config = dict(
    n_kv_head=4,
    head_dim=32,
    d_mlp=512,
    vocab_size=17833,
    norm_place='pre',
    positions='rope',
    rope_base=121000.0,
    attn_scale=0.177,
    init='uniform',
    lr=0.008,
    lr_mult_qkv=0.7,
    lr_mult_down=1.5,
    decay_shape='linear',
    train_tokens=223500000,
    dataset='wikipedia_en',
)
Each number is 500 + 25 x the weight over its row's rms, rounded and kept within 0 to 999. Layers, rows and columns count from 0. Numbers have three digits each. The size before them is the row's rms in percent of the matrix's.

# up: layer 2 MLP up, 512x128, rms 0.268, rows 494-504, columns 0-127
# down: layer 2 MLP down (transposed), 512x128, rms 0.167, rows 494-503, columns 0-127
up494 104:506513497485484553497471478489488511493525512491539488488470519474497536497473505489498475515477531503479526500470509563477466502532494485529499519493532506516547495530496497498549507483504494547486520519540533523505492474505482490526495470485487491523466497460479566500461518522477516543457492485493524515477485435513502525546480542518492477491447491481501509515488474487540472564500
down494 093:503529497541489438486512508518515462488490469485467568483509462497501503517494504533500512494527492495475484478530542454489525512493478478490494492524439491446458501465497522490463468496529493498530517508508460499500502546511497515475501520526532478486517473537523478516478497469483507504536546480479477480512500557550444507496534490488490512466520515520518537504510537502486517482470
up495 102:489447519543496488526465537463464537518520530465461519514527458507516513509548489543524463497498512491507517504482529485538492498498484505502476485535480472497478472549490541496520500485464539495519497517515516512510516528521565531492551549488457499517535469529455477478489535505484487512516532496492514468482482484485522492538502473519495506535523483512497500558510512508495517515478
down495 102:534496540508454450549502500494506553516481502493457473472504502435464503521511508482508539498509520521516528491501530480486471499472499497472482481520537519494500506497474488495521475458544460494539498483481500487482475484514504444481546507506504498497562475512534506526502488527538491531528495502564551505522443505489488505495479474520506541499480524484526503503479463513481519491478
up496 097:496501511473490456469475508473462535518472478527501559458492468493502505523486504519474497461535483545473503480504543491554504532513507524492499512486499476483495447457529525519469521447542501480543483519478487529480517506493479508494491517482557478537520493476449505470516508514492492468519501522496503480486478494529539507535513494491505511523479482528475544510505472512536559479490
down496 105:562542479518466478517469497523537450500483470480487506504522564541504501460544470511526477536471486509518479519485509518534507476485525512504485503495501539516546537495489452518484534504500513504520480488509537499479519504505473501505463477500469503506504503483566486476511478523470480520535532539481518492545480522509529503482525537529508450499468486480498492446511486501480476497522
up497 104:458530535525506529535537531502480528504511488513491487523458514506473568510536506517527540522528488489499522497463509495454433534533496500496501505492479557525523496483482489491491489460507504527528496494490449531513450508499445521495493482497500495487521535511522490482523502489538543486520510519483508478535486463455505512519530522501523526510455496447504474493483515531515479476489
down497 110:466500488532524479481523551498515502529533487528478529493510515516497501539518513545487469478516474479491516491498504520505474499527508509459487476468494496497545492539519510537495457511516527521529482477506512540473506489508513511514456490483482499481500495472522506436501447491518528485466570492491495508534479458430517512507531511491509499516480489465502429494453509489546501480505
up498 091:483465467513538547511502515536503512509506509551483461503522502465515479512541516513500517533532487497515518495522469459482496549496488497488502498512493521474463537540546480556478492463517472455538564507501492481509497495482481493520489488511537507546477466486536547517480483520540487478479503466498502519516478520461516493522448527493510513495494481483510503514488433508499509473472
down498 096:525492508519508515492493520534499511490483528483513502514527530498538524472489487513459456539494517485485544507460560564509513527529442538557517508449512494550513503477478505521489497499497504517513480515465464528480506487551504514514490486520500506486504519485501483477502500497571490511501495525515525554513485468452508474507535453494520516495502515489465519500513478515526487542537
up499 092:442490491507545492523518506458496537506528504497528464546510512515528541521506463504479465506503532516509490485448517505528475478502499443446526494525496512499484536527463491534451502484512476453458474464507538495521514535505492481505503509499489494496504555483469479506505513502494489499506525480483524497492481521493509497486460502476538510532537458560478474471476516484537462517490
down499 099:467500504517536473494496510499513536495501484451479472462487488459487487524560473477476492513512547498524490494489510500468473485513474474499539510528481498519518550529484441548484528489482489469441469473513515455507509510490483502538493498493510465486527495489503511513517527469488483490509509491495504479515469524480510490529460498537531526548537508525506487455434515523472451504476
up500 094:466541505467473525544554498480539532489520508484512484518527498523536511490503484510510484500517490490521495478518488527493493484517499455477488510502461480542482529428515504467507518523490471538442473530533535522483491525530531507503532521544476490510476478514518495553519484480464513486497500506498489525478528572529513512510498478483485525497500521517533484533473440496464508506514
down500 087:494454505475520525517464468460500541506489476501504490527499510466499530518515529529496495565515511494514499499510488509512442511469522445485464498492542481551478507452495497465521522529511492486483506488477523523493458531510514521503492504509494499541468500498516521505533497498501499530500460491506486526508493549504454531535543474546503511437491499502535472472483514489536537529452
up501 101:480489493488454494500500465474537479450481515515541533493460573532506542493494542454509481523514485507478511520515493517485489540543553482483513480527510486460443481493512517415475468547495514479506521506488462504490480512504498503479484504502512524510508499530521484516497489499485505495502469523506520500483474480523496504491519483483478457460493446538493487533492514534510494478467
down501 097:502484470464567490545500557549490487537528492497469500484521453503472482483570497527465479487520510488509495478508506486535504487486484493483514496490511498500507528502496496490533534475515501509535485464499475478537502480450491514522497467464469501472494516455463499495462526511491529507516507504494429547536475505509512464519524507467545522487469474487521463519524512488505479497519
up502 112:527554529502443488489502501529476529525465513455537497512474495528500508470446501494528485495507508485467501500497560513471478476507523531499539487503439489492523518482487477490522500497479480487497484499473470522495500506526486465524459480516495521503485533483502457518485482535475505496506474471554498482562477481511539481496527501480509507459524501555488514476532572498481499506493
down502 100:488480502476512492551453539517525490499532508506475506519451481518490483491549492509484508534533488535504552478492471497508514549531495459511497497479542467537520472522480527512483511510519531528488554521502532483480502498488482541510474481507469459470535450493523533479458501471499532504481523525489499505465528516484508536505442510544471474504485497501487497538493470512473489475529
up503 102:491482482501498487508498451509518497478493529514495492499477499515490499489530530429478502497479474480497489490467493492522505504495445495507503538519480488468469473497486529514515526503518476480460522496490498531459487505503514533468479523500493488512512552488481480493478543441547529476528523440548475505476485443492511528515452497517411484536485485481487534504515492525507489488475
down503 105:520486510514523468521497469496475489530497497481519483515511530478491497461538521476486449495455440466519485528485489526454491506506448512473527476509485508489472476505467529492506531485523483518518511476496512526456502510527515519509469516534567536460482518526500487514459501503516515546502526451503453531488480489515479469487476499484458496534531442519494516480479488520515520534482
up504 114:500497516507484506481526494506487508502539452497524478477533450442519514481471470540469508487526531487497510456508497488522478517496491488523535494528448484510518529502520509487513527501527491518515486536464476473551491430525517525531418488520472431516460536478513492474515505477549495503494500480492533499459495478500493470509508496495508512514497521509507472519525485511456490511495